config = dict(
    num_hidden_layers=14,
    hidden_size=128,
    num_attention_heads=4,
    num_key_value_heads=4,
    head_dim=32,
    intermediate_size=512,
    vocab_size=17833,
    hidden_act='squared_relu',
    norm='rmsnorm',
    norm_place='pre',
    norm_eps=1e-05,
    positions='rope',
    rope_theta=121000.0,
    rope_fraction=1.0,
    qk_norm=False,
    attn_scale=0.177,
    bias='none',
    tie_word_embeddings='early',
    parallel_block=False,
    extras=['shifted keys', 'capped logits'],
    init='uniform',
    init_std_qkv=0.0411,
    init_std_o=0.0,
    init_std_up=0.0411,
    init_std_down=0.0,
    optimizer='muon_variant',
    learning_rate=0.008,
    lr_mult_qkv=0.7,
    lr_mult_o=1.5,
    lr_mult_up=1.18,
    lr_mult_down=1.5,
    beta1=0.93,
    lr_head=0.0124,
    max_grad_norm=1.0,
    warmup_steps=200,
    schedule='wsd',
    decay_fraction=0.601,
    decay_shape='linear',
    final_lr_fraction=0.1,
    batch_tokens=16384,
    max_seq_len=1024,
    doc_mask=True,
    train_tokens=223500000,
    max_steps=13642,
    dataset='wikipedia_en',
)
Each number is 200 + 30 x the weight over its row's rms, rounded and kept within 0 to 999. Layers, rows and columns count from 0. The size before them is the row's rms in percent of the matrix's.

# k: layer 8 attention key, 128x128, rms 0.119, rows 95, columns 0-63
# v: layer 8 attention value, 128x128, rms 0.179, rows 64-73, columns 0-63
# o: layer 8 attention output (transposed), 128x128, rms 0.35, rows 64-73, columns 0-63
k95,094,190,193,219,243,199,193,214,185,168,181,187,191,228,208,174,184,165,193,184,194,209,199,192,252,185,187,195,191,222,232,197,193,219,210,167,194,212,159,178,188,178,141,209,221,191,232,296,224,217,142,162,262,161,239,224,163,193,203,274,162,231,209,196,269
v64,071,156,208,219,197,252,211,220,160,177,205,183,154,180,225,223,181,218,177,259,221,119,252,177,208,240,213,283,264,160,205,213,156,215,184,211,156,207,154,231,159,237,227,228,236,175,216,197,211,164,161,193,202,175,175,183,197,168,194,197,215,193,188,243,182
o64,082,232,200,197,230,209,152,219,225,219,210,209,223,218,184,234,169,183,90,194,211,201,234,176,220,224,266,159,221,200,229,236,185,192,232,223,261,211,182,249,225,183,199,183,207,207,208,198,220,227,140,160,162,194,223,225,253,196,208,161,196,180,113,196,222
v65,086,200,172,181,205,216,201,202,210,184,227,247,204,269,158,189,235,183,156,200,203,212,273,158,175,197,108,204,147,127,180,179,225,252,190,237,200,156,191,197,210,113,199,192,198,239,154,158,193,145,176,203,212,236,207,199,204,175,215,183,202,215,210,199,175
o65,096,211,187,219,154,175,239,197,196,176,194,203,203,201,144,199,176,203,232,191,205,124,242,159,172,207,264,155,144,167,168,207,175,230,197,213,168,188,253,194,184,229,198,226,159,181,181,169,246,137,240,227,208,185,183,214,210,176,234,198,199,226,204,211,130
v66,079,217,232,213,199,196,176,195,208,155,210,191,183,250,244,154,227,187,171,184,185,146,202,220,181,208,225,228,158,191,176,203,178,194,216,178,173,133,199,271,213,173,197,165,183,208,219,248,236,226,194,235,188,223,160,177,185,222,284,182,206,194,234,191,240
o66,078,231,183,146,197,186,212,207,224,185,186,200,193,167,172,223,202,172,171,199,189,198,237,196,207,182,269,212,201,218,177,197,179,155,199,153,226,212,213,178,248,204,190,195,256,195,220,178,207,211,165,213,205,161,166,164,160,230,182,205,246,167,251,192,276
v67,083,143,190,231,207,182,190,185,212,203,121,184,176,191,209,215,226,228,199,183,253,175,181,224,182,229,215,177,197,186,223,142,198,178,220,219,178,167,230,231,243,220,203,234,165,209,227,233,199,192,209,224,218,253,197,240,201,211,225,265,218,234,198,260,221
o67,089,203,183,172,204,200,218,231,283,218,147,133,202,223,264,206,127,197,163,195,195,203,201,170,231,197,190,196,232,238,245,234,179,200,177,244,177,211,162,213,180,227,243,206,223,168,185,188,231,257,231,186,214,199,205,158,172,199,235,211,208,262,247,238,228
v68,078,204,225,146,214,150,167,218,251,252,196,161,221,192,174,181,200,200,149,237,238,173,204,203,242,190,198,193,177,222,160,197,242,226,185,211,246,161,189,201,173,237,138,223,157,257,244,234,201,224,222,217,149,158,173,225,221,228,187,231,124,237,190,151,175
o68,077,158,241,224,223,145,163,209,174,156,208,164,233,168,224,226,253,206,200,216,231,218,173,179,210,209,241,187,177,240,238,187,206,218,163,247,188,164,242,221,190,196,224,182,188,207,182,164,245,203,229,159,219,183,160,180,158,198,219,234,234,241,144,164,217
v69,086,247,204,197,234,217,202,250,155,164,212,203,192,187,242,207,176,202,212,203,214,196,190,200,189,196,246,222,202,190,202,128,126,220,224,156,154,218,188,199,194,191,170,174,207,196,220,216,190,167,214,192,233,205,172,148,196,191,144,186,248,227,204,161,189
o69,094,194,153,169,183,208,232,208,237,196,214,211,215,221,196,213,192,174,209,154,225,167,193,202,157,215,203,192,214,203,213,147,267,217,206,219,243,191,174,230,182,202,191,184,197,224,199,218,190,210,178,188,188,235,266,230,203,219,187,191,197,166,184,181,191
v70,082,200,231,189,229,143,257,220,233,165,270,252,155,195,179,186,215,211,195,176,212,189,242,151,228,176,165,207,190,180,166,162,181,193,172,234,156,200,223,147,192,217,204,192,186,201,182,161,189,194,183,204,152,217,213,162,184,209,187,182,154,194,202,227,196
o70,081,222,200,186,191,246,195,119,249,206,246,142,159,252,185,168,180,237,233,190,191,154,224,216,179,146,285,169,247,186,202,198,210,215,205,197,164,213,239,193,192,199,230,166,144,182,216,182,193,165,233,140,177,190,181,205,202,158,253,198,226,218,195,161,160
v71,074,203,233,247,221,162,257,186,214,167,161,143,158,226,216,219,240,186,205,190,173,217,187,200,258,171,202,203,239,169,205,204,172,188,140,268,185,164,274,217,188,193,223,243,169,215,209,164,155,218,201,212,218,166,159,180,180,255,192,249,203,211,197,199,285
o71,081,273,205,217,220,174,175,198,189,167,223,249,207,202,174,221,194,236,186,235,212,196,251,246,198,156,204,176,225,185,223,180,162,171,168,235,222,207,199,185,218,259,194,206,211,174,198,182,152,218,213,178,200,253,159,161,216,216,175,219,219,202,172,200,229
v72,081,180,189,204,169,220,196,134,180,222,232,248,252,161,208,221,153,252,231,175,213,196,242,165,154,176,177,164,247,198,214,255,225,189,229,204,245,205,208,186,170,195,183,157,204,229,246,227,242,191,201,178,221,252,177,200,209,208,219,197,235,204,220,169,226
o72,082,219,199,211,202,240,221,193,178,214,245,202,214,222,167,218,193,272,265,231,219,216,238,145,150,211,209,198,229,141,215,206,228,230,214,138,230,182,205,245,208,176,199,203,233,236,165,190,226,136,179,234,207,180,220,179,241,211,202,144,224,187,216,194,172
v73,070,206,211,183,168,216,187,227,188,194,225,158,203,236,206,157,171,197,239,231,170,192,185,233,230,240,200,218,237,202,218,202,200,202,259,114,194,202,123,181,229,212,162,213,209,221,225,153,203,204,182,208,136,230,182,165,199,244,251,220,230,164,205,206,213
o73,070,213,226,202,224,189,181,201,172,243,228,218,191,230,202,241,191,207,214,171,195,286,188,136,210,215,180,225,248,193,159,203,196,167,196,245,217,168,276,200,225,152,195,173,241,197,160,207,217,207,149,164,241,175,234,202,178,220,176,188,221,215,179,189,174